Weights of a small transformer language model: MLP 6144 GELU, tied embeddings.
Each number is 128 + 32 x the weight over its row's rms, rounded and kept within 0 to 255. Layers, rows and columns count from 0. Numbers have three digits each. The size before them is the row's rms in percent of the matrix's.

# down: layer 6 MLP down (transposed), 6144x768, rms 0.105, rows 4950-5002, columns 640-767
# up: layer 6 MLP up, 6144x768, rms 0.108, rows 4951-5002, columns 640-767
down4950 094:143180169036140128167091092112111143119109136090107138129095097158113090147160174088175120101075093137137116088145153113047163169155132148141138136160210110185057077142062132078131156135100172111155177153125134116142157101190097111165106153107158128106099065154132122163125111083122126141096135124178118184205131139191074124104138094186099134113088146124127102124133162168143146138173
up4951 092:125178154146117141131086103129165146129131109056100135139090074130158111155113123118143123059150064168106155164086141129182100142140129149145091161105194115079125116169116128134151100133118132151202129080113146121131106081122128085141141103144090180162079101104148139122109156166152180119150098131152155164166105115096131132092190136191111144156105074128091164081096133114123154180125
down4951 096:152093135138137207126120149173084096107162084130147125142080145106101100145099109089112146158116133148138121107095135133148184130142164121092116123093105087167088135147177200161147130148127145125125178132121129090101105135095108154115080115136152114049107139116092115146144155117147131145099146185098102125066126086158090054140124102158097132140181174047193137103116144128140128106112
up4952 110:077101125139106151149140103102155147172097109085171150048113149092147139117153058132086068096076127065110105095100114139138089102213134085104085088099084113130120103136192079132161063099152139122124106106108029130143133141063136174124117126141154093137105092081167104124148145189129137132131151078098158104098125149114122199114101140168104155127122039138130133092162124062089060093107
down4952 110:124145096120185146121082059151193170091170118125144115190118107074085154163143089083187106080132124099112127108171182086108117137136159149097093138148134146148118104082136150125119095101122125169098103125109116116104141103178140057127103179144142114131113143083156093095073124141127122083125109157052156134127151090109115112125149112133130095082215164197136100127106083187162148149158
up4953 103:124130105136122111132163168146117082104091134098058120147128112145139161143159150157171162152138073130084133195181073162192142131142118097169114081132080095091125115074177138077147091146122140080105171115123108097128154096131155018123150140082108167131197166099165136192158138115151176098136133133101143110161119118070123134093114146147083081090162159070118140111093068067120150121119
down4953 097:131134174093137130112031037122186126124095092166105116120140110076166109088112159158161087127105105122148119100149139142078168161135150119173119113109082115160128112089144159148078125145145124111128122130159105147148198137145091111137157148145158146187228140136107087069101104130156174136096191155141120096118104130061164088179101129087077106134148148175155159149098134138160140077160
up4954 098:132088151108122145121077166149141096120143148118154137088088143092128136114144137096121117142128106184123138103126114127098142152185125144205136178119148094141130138069083111115169105094165133133134136111088118094133123120143154167124061159183136137188096169159175133137167123134149149114114160177158099084177138120116189166112110090188111084086108132091133080116107151105100091085076
down4954 093:080129112104140096147188147089131159138074118175071077090104183183111130128123129178184137157097081139102136134146189175112098167156116111092125089104140107097144128137096165102104084120145150115151179094121123204063137133084117160150109160130092173157110135144151115182151147136138113149152073126191116163121171127090098141107148134093118168131162119126136177127112126131140134078135
up4955 096:138136125090105129134110149144090121118094117091127089116130095138167096159171093072125085164158167128146129100149112091142128136141107121189133137105110061098125181155147139154173132126113142148113127140115074105153037177119123138206134124138104142146119160143085200091166116154105185149120118095126056124101190151149117121102061170120105152178159134154115190189171120158144078144118
down4955 106:204137160123159169110140113072090104139105111146139130096157079144152151100047144079156131106148153099072152135143098188126180130135093113116139122125181150121148163106128206075132180136094110162137175116125156112144137083111074147096164121144129134096136163148127166138093086120164030109185087107129159119111102051119125147132144135099105073144051198117154101139121084164139161168178
up4956 108:109132129115130095137088148117180177134132147096131107122111155142090110099131109095101127121158089183085191115144137141099103140113105187136165039139105073140088113134142118104160159141168113123146109125112196120124120173117104176170126186142196181143163092131119057066072176200153183105131129113114169166114105099151163154150075095135123099186124091106143087155183141150081158131110
down4956 103:121143168182159076176110054094194147127141138148078120174185150105110209056115140126150214137118170145113118138123126132184151092155147132135151172104172145128049124054117133171123152161112122161098152109108152082190080089112115180089152106149139179140094106130146095116123103106120089097137182118105160090147065119080094140165128130142186117088084106079181117111150144111099121084160
up4957 087:156098103175149122144109103071135114135166117142156169105037079070106098169130061128158108135108156174168121154192118096070069089054098119157162099107128111102145103136096107086120121133126183139141113114108124116111072102170142184108151124127169059149130174097107069148163121131153140131106138147199189121107074150119109089123098121146168149168129160102134157128101122133094120111141
down4957 087:106150083155109147130121107109172120136179141148062122161176128054139109081102071186092096160152124141117146070086090085000154148145080099181162133151114157152111111099107093137126133091068184086126071172082128189150099115088144127107109149129116153138110131126130147092172172115129135112051118149134116100144114118095177128192156070122121096133127145142124122132078189116151119180138
up4958 102:126158067160139102117191113081077099162094148166171074063026159162173123130142202114116118179175142106175116147102110176146120090107123137139198169154148136130149069134178137072144098090051102121119136154109114077114126149161176082148158119126159100142167133098161099158121128150145167199123135180075115107132134148106115110071098089163136113066113199147085140154184069116131101205117
down4958 096:164123111148107135131167180048118145124144108160120168148141110117113079155109156154138164104125092037110081113125117113112090163157157096163139145139122150081140112149131097108117092133144093080112101160082091161135137116149066105125123065134130072116158108140092117127110121119148205097129127126126184078104114129110160110128144156129162115155169179120151184092046110110095128118094
up4959 099:178145098157149116173113090180103236164109144083098099117163170158077143212071091109140164128149123147125111172177100131122139108191143099143132109046147162138175087145135155145154128164116102175113100091182146139082126162129202155044127182095119166160089099178106097057117185138104158094152114134178092141142141146132125165124076096168075135157183207108138176131069162116133152156161
down4959 100:161094148077079130083096117104128154141160159100135127155132154144091162156131134137163147105159105122148137049149164107138115126142129098157107193149158154156124134132124181132113123114142143112230135085148146111141139094123067178154139130144116125070146189112114108090094093163135125156104076195130120091148079164140093151146103134121103088117080113164151119147203164089146146108114
up4960 120:141080144143113121082180103131194102194095159167124119112126161131098097128127121164141093110105131088183170153146147116130090120135128080113108101123122124173201130077156117112092076114122130093177126147157162098119101115054088184138117116108150186151098114076105140103136118076128140166141107094180108112122083110106116150152104122135121135151142091185137164089170100131097085139174
down4960 104:179139157108098126092120166177074123127160105131127216098142078082088137130077108138153142165076121157139117074145149151110108086096154096180108129106151128083159110114155152133098108120135080115131177158062029175110155183164159152078118152188159117191122099116143137080102060102171141102126088186112098093098086097128126079124118096121129150078148131116093163092091123099146140136127
up4961 094:172121196090128103108112140190162115144083143100111132100098175138101112132120133149163081160146163087128146087127188155207145162181108157154189084124113095107154104097149158208118135172153109127095078151101076106104146119104112164085153193092142075148112104146092175174134123154070120144105195141140121133114154073095095158123099132162060140088089121142117097105134129115048091124128
down4961 101:123152179109137173167073153215117139185113130140121114123043117153138102142106150201127140161092130160152193144129165166089184052082094068092125113165168150147122093118116141110143166084077184128116145194099133123108129147161138151143144141127147157074116097065099091094119106083159161123178171079145171137085126166114121064147113124163149133107122150176103135134149114151079106157091
up4962 096:095116143162146100118132149084075155055174102163124100112167129082189107135139138116158147150086074186158119111107144135187131117125083159194150137168130101146112142118153116130153127165127154135125126088120189133130113110112128106123095135166132161130121163101090083069169133078154145068150098165150098120104115143155148158076160064159126114140130125189106131135183124108184112140092
down4962 105:075154098105114142102118141150106176087121095146112145106163071057193130167129160116167133099146070110098109160084134089060115202129093158126141139109104117083165142121093116108169106137123143097104147075157116137134103128119141119219119171150152164168065182138091114069143109084169124124125160171157125099094123147172126155170158084106082140074092136145107143098153107123119136103179
up4963 098:183085097142169090179154126127211117185092142148182135110133101142128132094072113144077107166160161108136141123061132155098111159134041174106186135127102161107066106151106152148090086107089197108067071172112104073094132137097137126094137132165120150118156143132102141095151110183147126070086156134154138122144148100125160122146136111132142151115131117156115122126151118121146126094129
down4963 100:118124130149119123162112152109108111130133113111181090139158127146196114104100110161122164111086203116074134168083067139081140135096129133111189115102139150131109111174134125136132152089157134127157174121113130144119121140116134110169155153094119150149173090095120160067125130133106098107083112092168101077219193218200135124073101120143107151067177118100068118154145202122105120139183
up4964 102:123165142090077189073182139194157215147151142129148133118132127178131133098099109160096124104158140137145108135171163105133139098083155114112117152080170123154126101128111173077112108075074061106156098130035056142169051136087117146121139096116171152051116108098092061116171081150149087154108178058094116120082141139134133158111130095158127165132111138104129140117159106169116219126087
down4964 103:067089189092152143157064149105137044098091117135171094143136076098095127123153163086096155090143160176118128134098119096068107148144108088092124149142189156114143144154164096112173165099112103180138142110067148168160131133102079165093135164130125151056113131164104120128118089111161156151128172203154127118123103136065174191155146178145193083126141081178128123127132131129162143115126
up4965 099:152125123182139095224130110129114145111156073173132087116177099083116117144098163156199136115126046128192145165170141105160131108145125100107139120109098149142132113199157118127072122069146158154088142138052129140071136141203169090162120155175134127147193188152163107099148156092123156105187162132091109158088144160134162112109139098155112152148181116142106060139208143112165188136145
down4965 104:043122080131112124087119134137151116179142119103084128138117096094132158102094171115227168105151126114071192105092150119168128159130090112185098111188080138115109130104174156150131134125142125109071181132134116112148204067142059160119198176122141156079190099079127087118153141086186140087144168125121097070145132156169094123187133112144066124124171164110134136121144140180135157172145
up4966 106:151106117151113100108146154120074117146126153120080174143154147105149150126159139121097170112118089110148122112091151147142131075057127098156124105136116131096129155177147090108108133128129137131094135134148095150114171147097150077155077127146063216119135139100121202074103083211147127146135144085124060123097110147139151078134160183143129159118116099146178133153070110090124142152153
down4966 105:111160133107147163126128124111100152161084111179073139118044152147178166151139074102120110131138117099139108115125120135067126168140077145036121132170114139168160108113139178127084145106136156101162146108119139114105101111184135123124104168117123122090125139163194098138099169146063097143078121097131113139107119124138112179190144150111087146104154121085126164143136177112187120150138
up4967 103:116171117165143109150078154141155146080136099129118143082120144089127184129082067114113193150177084138121123120133065118145147154106105116211118100141125144137126150078127140138097111113096133136157120072131115170089082132120085142111121174090123131081123112112143157086160133120146142074161162119166136149117120159122108143147152170103068086135150165125137146062146108115173134111168
down4967 102:115102163150142150140122145064172169113100138121094172129124120078160152138141140155116122165114097207103157117138139181156124080056157125131090138163081089087178139112122191121075089104173070108150113068117135101153128095160069131139121119109154162073119097157118124119096119063107154132139131113068057118110157105154167045087167141190129124084189124150125075177115148086170105147127
up4968 104:103137165113156166131169125126110123143141149116070136149183102133165145143142154150098111140128160075122146139133086125175130142135070097205111157137055141150128172143140108151089164104123098116121085115138137125105076113137102134146123163143079100166141133081079126113142121134157145098103178204103162110142114156156077124141131159098115147158116093098100154169096053089094128086095
down4968 103:091109175102128139134173153154154145178191160091160164095135090112123131105136142087148108135132122163184168091152090165113099170150085198049122100119133110112116120175136170209131227061132122108079163191106111082126088090202159119095151109104103134066147146136158101137115071170102108141159143074108124118110195115139154153170127160189115172156110115104093139135155118220194141083095
up4969 102:119151091095125156103074150108108111208226083090093137067118117120124098113086067163138113091157130179162173205113126135100140154121133085119101061176129146220109123144151101113166134131159136092166110111190120139161171174144124178168095141135138045093145139114122129113143134060180109169152071107089109120086133163154123115127093097123107123121107123176119131190140117110158123129175
down4969 101:174145148160173133167070158089113164112073143150099102164070124145143136159091102074105113142146068109115122093083203113113094111148147118109080121106115146207154101136159170100113102103102102214132104133119138115091145123181115150147129103149137092154158080112111138115156125106166145108182114143077115129109146145140111110110148139114146124115143138122090121089175078143091128132157
up4970 091:150088143096119151097127121113108146107168078102071143122135066126082082132073188156177092120093148171102135175119136112063076146112120177129088128147133184146104138120125080166089111097118133173163134177140149154147170135125132106185160170161097104130175089144125125186158166152153105116137132095129151083120121088130184192119102111079130094148141166079113140115203109146170154139141
down4970 093:114152139128109139101119134083148123149153120152121112159135097140118156071135060217095136110142139088167104164175083116144099163095096149069137117164181144127120141107125074118180126109131101158144104082105135131137088079161175186072118086144132151146130115100132069050101112175093116162105125147077060157100045069159108126107159127107080121135193118158107155118150172162085093158145
up4971 096:194092104127132110088146075150079135139102089154165110164145079136097153149111156168140106089124116079154102203158096094105136129100174123182129134145143109127136090151091077154145092194144141200119198098115124166055124195116104115076112142178113103152155146057111154089131084140101163130147077134157195103142124098129166150163118119212166122081125182089076085122131109090097103081103
down4971 098:127159169133175105109143143161102085152197183107093113153094088136029146116100157148104078164136158100156143084138131098081088152116086128110114155125152104134149123099096148076161106172163114107139147110104065135147140164074123155162166121176132147134126128077089092113106160134134102108166102149118111127071081094144087098091118098124145064173071131130140084129078188120183156179108
up4972 093:095110185144174117133070163113124031150086100123123072166109099133117169103108081123202123146118112113090190112120114158129143165174106134190143154179099095125106087121132147097095147127106151132104103142182156169145099103142155174147142115101146084149098183110135107126103107126163139092097142100130156165125036132132155120154150199141167151135039118063105117158155155093147161090116
down4972 096:166169167113141110118205129101122106071167119080115199129116064119149125220097167101182161127154139169092157122123158154151148153143127162144128090124118113132096155102127111130143138144155122109129133146100138105184134107103127121127134151094121131135107210138129125114181152126066104117214154186068151138212159109115078082137088064067069090064131083046117150141157091159104184117142
up4973 092:110140139132105094121116153106161118149111089088238142128106176115055132092090107142160108120098147109159120078099094115116177124118135126137120168104165134151116132134098138135114067090135093144162140111107081105142177122176123151123142130141110106143147098132138139075155090184107173151160131125159126092073123167112137187183071065105113200101122157118112136186125152095120163121152
down4973 086:213156173118096156030133089122129086136121091129046126128137098110127152169168101129139128118131147151137106160171171081137096118088162116024087151137058129074158095115095097098177112146070197071096140125112153126140106125098135135062145093151162073126099101114109117183122102122112101072093159192129141099105160112118064113146137091121123134121134131141097070159162125140096170087066
up4974 098:073173066137154068064116128149130207123177148097120159144123109142058058091131148134092182160146110089103177158149120060117083099188168124165117108173156157157104150096142113088082168189115106142187079141110158152114130060085173140106153162140137109151119148157134167111101087081117114162158177139160099157163094098128087107120046071109111180116083150133126153117120141125076081126155
down4974 096:119097145132131102125086109086068091152165064140077164131120065143105181035122112140144152143081125129106152128159101108133108119081112137073099076179145183087142138135145122177129064097167144120163145144085222129115124092132091122166161152097164083101129094141135082155127087088155117125123115092158091104175153127073122090135160075100143097081109127070123163151129119123106108144097
up4975 098:144148089089105149160138160154111095134138147150089134121109128134073167143121148121160114092064210084110145134164137181106089146141155148196119079158105099141132143180106152145138139132197124144131115125133114155102125096164060140092148121132129117125149130071182092104153127100138177131136127141170129125138137106120106148115143114181149142174105058122162175161055087042144128131128
down4975 090:114118087156113138138055118082111099115162059060191113093087127099134147142102087093099081134104133141159163079095180144119117139144135170031173172152092129131145085106132055131090104124158105072098120113107205150138194114181108086140127093097121116140118127112108127140156089078153084136086137208135119145098100169088129131110105148117119172105146136147092142156179151186112107118205
up4976 098:087154151100096135173116134106104144060116128171098075126090128155137133122145160137089087116172110120150154168113152131117089183156099162101158137158096153119113122195123123161043109125082112105128081126150080061099114159153129102093081064155079079157122100162162071106161154129076126120118100075131138133140117081151123111142186205136103092094154086143149099094137209102153120171148
down4976 098:126189168105129159107072116096185136102146116076109109171079135073113130117163158159097104108170152136112115119118110162121122098084055171148129096143120119126087110105145151098090075100118136142109149115124115040130120091156123118078123129170143089076102153241141175140126170097151144139058109108095096122165129150173111107144129189135152100104148124134076114101087169121181127149146
up4977 104:141162118136168158077098088155182155114131114127133138085137062111146141086131127097165105161165117095166080135107115121151133149117100141082097150115102120123143146129089174052210102114137090111113109149128128178125117111148113073179122125154129092135152161106114139135109146106102100089107170107161104110161100155183112127119048172131181060156135121097065190157179105149102146089178
down4977 107:139058062169125146096128096154095133126177117130107114077043191107106104148112119107056165075150140152138134158137189128141119146140122128150108193181144084152118167096120142078104132089103146053125207109157082108126128115108099132129199106155135158137150104114138067089172129135102111104069154071101175127191162115084086165146056138138122148121160147114150129136138120129101107154107
up4978 099:149145159089119157116076123068120111171133144115170136142092153143121101173055120133190118136130098085068100124093127137127139186109121176138146082137061121153126021155134155141203150141091089115067134141137133139065102087191164134124154104094121129161134130143149124150121191106105126138121091149160103196110161123189152114097129200115131153141069177169181105033144088114091178096114
down4978 099:174143169160118139156101100161054016150147131125152152145094127145150105116114094109124154130103121161175083136107145106108150105115098090079117126180130045182065119089118228153095117144150133103131113087080110152160144101107141057177148164147054137119119138168120152100175094095148137213130080162163088056098136106075100168136136093133164139165108144136099111079146158162134131114146
up4979 094:183171101151183152130138109147130100089143138122136100033238163156110125148109102100073078094089146083157077156201140147157154113085136117058119137046141166203148131084117080153121131110156103166102189154170129124079160114128076074133178173186140192132131131046052182134114160093127170147115128101067207104158187191139123098108202113115123146096166139096127104137127136138111127092125
down4979 096:137076152138092078157167157149145124152145171095101154178106105107116082082182147166182105115192120135097122157152126130149138167135139162128144120240144154130098088120164077118175070076101114143157171033087129134133112124198093114149104106111142127115157092087097148165155082143132081087169179080115101110139140126097147161122180110193057145095155113122153155131112129098171104161094
up4980 091:150117187124111110126121115110155063152173139110136168177157082159198114151161074097092136146109148164095161144132110156146099176149087134234141148121136145175172150096104090161112085104126142150155108120122117062143102160189166119172190187131109136119104167097134192106096155152093120164144174134147075161115148100095094172122123107141115075137134158106171131109126137148116178124062
down4980 087:083169134124083131114148079196145177141136126124125137104131127136121144167120133160127097158164077154116136145081121061169135124145095144000102121155174160144109083094159124153219147170113124147133084119130163112129119125109146129064140073187119121067189108134151097128167082130108071102066133152165080113115118173120154077136107138129131080121085124124102116145114076125095072139196
up4981 096:170133134122096170078147138140150129148164096173169118127121090137131148134099123113124130165100123136123080215134127174098117136068145178197091086149096094134091105140108154149136162138096129142136118140154142136062163094142127115104156131108139141114136156132070117130178193106081110134175163122068150132124103156157130121139097100134117146085181094075163125082087084149129142119111
down4981 093:146162097132121122162109163145125142158115069186126098099113117148150122161084074134170155185101088097112184116147091153180097102087109115084149150121100146189097096159201076125104161096125147159134121164124103046131137135079166203140115155155121133156150110141112191108129084114136084067108157114149157149114177109118121111128147135195111100142100098156131126109134143118114098078147
up4982 088:150165153114114169139128080090098109092133179215146189139115134145112160094130107180124143115164106142137078129104122173126060107150153118076168095154138112117144167140109099107079138099118075147128208162139171085190128116139077102127156099096109135133086061157110104169132186144096098107126117065089117127127102163159151148112145150129151137190152153111085124054083101117129110159119
down4982 088:127143112172134185092154128136160147121182132092138058139135114113128103089059143111110105140083113109123085149136102042087118124122149132050150133204103111164125112056119149159141085081141097204137075106101090112105056122101148134103138174122177135177100171103140197103064105154156159140093072176113142118083148126124071133124107107128047202132114187136081147153145095133068097115114
up4983 097:100094087137147125070114085066092159121133100128138132202134105120115093156129175168127109148148109152105167108208032134177104102098105138174083136143075107140147109102135122103136169109109123079120177060093086126113118138112131127140135116111114130120131127139146162116108067131120108135139122149103088117124115117163126140141157154090213081178087199136107070149081126111136119078155
down4983 097:143152097174094113109182094113129135136127119096112152106172124121131110164059147175167134117167061117163155105136100138131119131161075138135090149126159096158168138107127176119163150159135091146139117165186162115076062102186087127129138128162119118124131101152100104169116171159118085137117168162103107135172155160161142188210129103084144103131098131121094108132140165103153118069157
up4984 101:187131138138152072133120111158112173145128124099146168115120143164162131115166152093107162063107146146096066127172114144093180102121073115086060083109139133087033059133173118071106038125148185104085136121123101132121072126078148143100098142166106156166162125118159132087121121126119159085117122160132166118158159140112165166145116075131069103149124154124129104104141090107147149154122
down4984 110:123164074124082153085134160137113175112134171129155073167107125117083105115120170091123116088194127111122153104116101194160138156172056098019135102139093113116107062108063110102124072082148189119161152103139109136146195099096094085130121114075108099110169158132126099080166112145113106144100106139090113185151178128144107098135118101097209096104171177161102174130125138106137182153122
up4985 092:161126112119070137164145118138126090121150087111097117137097159113096146102120114128161161166112157138100082172105129095113123123156133135224116123114137128131128107128116094118238137142121164084193122102159157156108151162122175109135112176126159223148146159134092140117196147113121083140122144161102105211138125050131189118113146120160105152159127127179150163126078144144159163220143
down4985 101:099119091102077089090072086128154082124122111206121065112176133091104131196100109148129166101155115106193145091119115129139147160159148116222122161080167095117141075099179095164050145132094148144110116096077174124137147134097095127141107135050160145171154146150115088161142058138120183121075094076178138089108149214136171123186116099086103062065063118097122110145083121113101087067117
up4986 097:131170156091097100127117147089112147158136087107168089162162131059137162118142085141181114182091123133139107170157117075179113122123118104147111154137117129174080125123117116134127152082093105111116162128082129137090207126085103196109145123055156135079099104096101050089147131179098074113130167158116101123117115120114189102174160107091127123128122123140123157131140129136148149138094
down4986 100:105102112139129131091133146161104112112106127071107127074160132145152180123147158184133171147171096115128151125055127130158097112063118084133094110139126138154137078105136087146165157133137131183091157151134105073127102139132093145177103139099171108128170141097062158153126156111148087108140128117088106139119155135177084127078155138086118157117103110126121138145118126094147178170147
up4987 103:100139087168104170030075161154131163154119126118145142089181163129147135071074137156092210116120091193129141132131141159142186156156137069076179084185102141179128154145141163155108114122117181126113126170102119126127090098128112134154123164137148086085123148182154097066058107155195090201085161098081125105135174089141184202158128077142131165126155113096079109154077112186169126201075
down4987 102:171084135197057129158078108081064101149098123078152050123111149117112142141161096125119119141125139141101166090143140060175113141142131151189116092139201149123115141150066155100144138087161133115044115141131118091151184184131125146112090113105076145107123087113103130122066115085129095076083146095177147120225053156149146122147145104143169151136096159149175208115168117105130150094093
up4988 106:123203168167130116131112168133081120079149134087134150125088183092140132121105166180123090091145127125184216098105113142140093102122103125164114107150189101068149100109155066077126145160142100174095132130102118092164166143124119107164139083187097090115124165133113091129154125122169112125108132093081116143126147098074158173150111150150139081150141156082127033093177094090126177123118
down4988 108:154169144064154135171153106108098112132164147124189168121168114107117081166106085132130116140176150110052166083132127095097133120094133111133092153111095145094078112150126159164116120100111092119159110107068129089091110118132098154172135126107099132123073142156149117107211108104153170177085140103082112134172155107126119139134106122078152148129127085092172156163092195131183110102172
up4989 101:191119098112176095074107127167137153092147132101202185106063072167173126093110100172129086166139112157125040126091112117095093103147081146166115141131088173139133193164128117121065189066123131217061139100068125150123137148132102116118136157117112164155135089154137127098149127138117132082096155167151157112124180174201067158182093130178180095176071136145090111124107108175137142051110
down4989 105:123179167096137144121108089152155127093150058088114159133118115203064150138106116099159123045153118122134167122119164118092112116199123138155148153151117125138110102108059093098160159128195094108115118124100151132177129105147119092183066134111175156169096090134153135126098127118152078115174154106106095105145107157124141157119146154136138158078140140129071116148122090190077112099111
up4990 101:159099139135098154164148106125226153098029173156202084116144127149069117145152108135114114121134073083142142168103184110143135133135099131148131112159102168085072162143142137163176130110132097177169124169072138091152120180128138105119140179086206067096112159136117135086138141170158121160132221222150133098111129174133145154128144110113171145172100140119115159171140166119141171122106
down4990 098:132179068137151125112106129067065100151095117100182087137068064144166091184096080112194113161118136160085156118086097106172082155121105177123146103144062150127114139167097158083110127102119118054110116131110106109143101168103127129112088108082169081133084080120147127125162094092099135119120083099069151077144150180125129158143121106122113146115105124126149162062165159108182120150124
up4991 107:133166173117137124110093118139123196138071171080164151121131178150112129120120107190096161057137127099177146178176157103176097132148118131098099111089126085070112131132088036126156184148108179085142137120165140100127105078121174186147096105081131160161082112129145102118108181093106121132132127131143136133158140122111136108126152146086174121115129187116126103157155093105096147129183
down4991 112:144133168125133153120160130125148130064119126134118104182129138126181192168111083139145104083107141142143086098157166141197137113079167145118037136088206106107110137167071120085152152134158134110134115111095112116184087138135128101089120158173187123144125100052069115079080093163128130184099115069189116133136107114056124129151084153129138170089084111175127135040136104150150160123132
up4992 101:191164100096104143127154128144074121144095109122118112102130123118162131121164120100125090114182146207173138133120098115152123114160180144255144067127090143118099186110129168118099127147078149134138114161122198066136193170149111143100106076177132194103071148139110154162158103135103150195154115140151111104151166104132144112130109174155159109176173153229182072129082160086074144079084
down4992 102:092140138146165099115156131106114075099152180115199152119118152082086078128138063125147169110090157109109149117155143139136154100138058142129147189079134144092171069118095091131083187112128142107159105151108099152180136114155094154097138116156095086135103090108088175135118105126116126106082147113102122201094160146094149111163103151075093075120080171095145108133169138127107155105142
up4993 097:098086076169053117168077104166090166151130092118147103186109167124139124095157141135117117105123108158127158128086128085162128111115113127197128137159131090132171145170116162137109129117143130098148137148192128183125161119154110109173163122152124175148113068204082090135171165071136145123105123142138088097142169072123152116062085104101178123139138136112123102128167108096145124134158
down4993 094:098104117136124132153113157171111197159109161112139133075136105155108092171139151120107151116132169118137112119113089074126127128125117099064110167128103110191145141156109127096143087156107085088187097083163121056076136074132079132176108123135119146093130138096152118148206116168165098113103185128114135110128105133140078109158095128108092115057086166090116139083056131096082110148127
up4994 110:201113110172148155152142124092131147156070076122176114106099168104078158162097175150121144175109114149093092134117191148151096157133176105145146124120181073105161135158115121127088142152150107132136125107110165106092122173195119059134119162117157145161178097104129128144098141131158061167143128105166101151129109137107140126168125115176098125084150075106060126166086113097147118085149
down4994 107:157115140143052080151175112107128115125094129175153206113134092101130141176168067099101108112140120123167067098060171098078085166135105090156181223105104132140085141090138046147105175151148127128176091127069108129153110159136145138197094161180095123130105074143131132070098104078103151117114175169146101106167086088103161108104151112113104118094141148110077184122089100142157129095164
up4995 119:131160146187139104131153114146121174163062134156111118208163137082113126137159104110107119147134136105143177146083143160154121144137128100148118126118129177082094105157101045104075128144124085127125063171121164111086118147143096119122124104169165083130095119153089116144080077122086125164177140168149140127159120070133104150023151125129088104178099107119140177139141096109079195150132
down4995 096:140135128186140086109130168096143137141149148107173117185197096121157121159127092148120123105156088133139127140125122223116147135108139083199175171127175144122131105133138126165133073114098101172118104129078101158129117113137112161193115128159138132130131165091082119177110126137128135142183102081185122127156110077115095163084109079127088128072173084153097133157076096129146136123156
up4996 095:151130140113117061133094148170113147094136173130164110115137157125132200165092111163086149177144213114108164126159167154174157084088160138166156140114106127172134162194096146176121137145146101145133120110112165168148104212161136125141112097116162057127159079168182142065108126163063106105122191128103127080094127137110125139171074143116113074121115059093136135110094139091093103145103
down4996 100:112081094158098142096152146116114169145118104045130161112142105065172113155141108138114125093120121152131095121081107106129129144147101135034159126129176126119112144120121088091105113127105130134113127191144097102123131129190151050141115067136063136067118132128129117117098175061150149142143089189060119129079084128120166094128118147127117139087064113093113175108054171161154145165101
up4997 098:112160108067205136182115118070143102157129159098135114095079077162138097118209146142155152147104145174074113075065104102119097102143126157228154116172161137152150104096147045142124125171089089138179158104128111129101108108124183141131094124157161113129125149079084134130105150178167097128151131108152111122112062128151131142162106152146139120078153185137099186157172149116192150176120
down4997 094:143124167145151143143116088078130118165133128119087100116140097101127112134148146158061163100100066120140201169100140168064145153116104125141101142182101114121144127127056091153073160072034160105130148147135159124161154173085096126168114104153157135125109145137122087142142100177086136124074155125123127166137168117130153117106125116121130129129119172141130094060114096137105099159115
up4998 095:111133067128139107094122138129100113148153084136180172127175206113173133179139079094127155173166158149109144181100075180166183136157151147134122168075115156177157133160139109146135097063115103110099107065109187099150106133090115099065107154152112132160114168105169108108131106115183120107143106138147191099135094085111097125112102110127155107172126150118181140136184149145148191127172
down4998 101:174115150105118139148141149189149142155170113140136098140091134134152142209078126075153151104142074100128114136106125083159095091203139087026070091118198096076196137048119127066154141128151129132104159154153109130064055111109118115123116159158163121139127092155194144129146124108108096091098076122080123049144096159182123134159117121117115165103128211130116099155126116182107152117076
up4999 109:155078083149140154120150195135106055057104141074102162172096088105103112147166127151120113111171163141124104115169145101138143130139098123187116068104109127136155131121142130175176135093121144181126122139138106156088184156086143134137094093155074132112173122139099108111105155115138091158082156128051144165141162101121079096112118128127099120112139144105107153114132058111099120084158
down4999 108:098151094131152073096122087106079118113111078147140115150092072101165133120178134057126123140132086079091130084112162104125132133096151151114165115163091114099160136168140118118145072137086158110126114144130113139177160138183170182113112172114111083104102132116089132060155124156122141150104100141131076119130179089161154147146117093146155114124076142191149093138085193068089086140127
up5000 098:077126103199130150098126088100151058171134151114198137118169182150126120105155101109135127121146159144144146139129105145099165084123117072103172112114105146143134161094142139153134079075102094107152083155136090107097127098196174093150132098124146144115157169123093176149134062080086119135144177099164097151133132144182180146097138129146140099128156200133146132208180173074148120122090
down5000 103:079124124174155158124087111112124120175154062142110134146103163096188154116109132104113069140106149137182126138108148145138082063081202127153121150159147162134151174120051104087189130139110100125178116167132136098059180078169151071135141127153172107119108162144121098160131131135160080159099145160107146170146127144142124139060104155151095144122101165124114103128141096076082104103154
up5001 096:133084101151099137125094090132171141128133171114084092081120147130117111153189162176161187129113130199119105153136148095060152103115081112128136094109096111113236113153178099181097141162124118088145094150104072179084102074087154074093153100153091142151131163121089066154140110117112072104125123127117159087113175111110107100122101111112141122099112147099165184078104128102158112107040
down5001 095:139149139163156044154107129168141128191107074141119109177064186190110119141142134084114180127154104137103129111109100098114139103161101135079153195148152108137226187110103150133140125138124166176140125130119133097088127155144151171153146160132114149124144102122108157100132131133114170110113145089186161071157125084118160081147107110131102077133160141130090125159138080119127123092146
up5002 100:108137199205201073091089138126117165097172127195139167139143084105170152144097089136107181154111084115121151146138130079156108151138102104216119175116145149155093135073133163109107104096112142095154106127115122142113177148125159072180097150126110120136172173136113142084075157100148161105095137131132095019127119194136111038128081132067074066136107140091102125167155127153177130080030
down5002 097:068091094120075122161163136161112174055114124108156119140128175148089140111076231118148150149168184154093187114127129091095099092098158114111069125099152103179143176134152097158111156137204095118164155146121120110132110085106103135145126127115172156165087089140098089101156120185089080076077105158162170165060191114141124127167119139142088119123125162093139111124110156154117138134159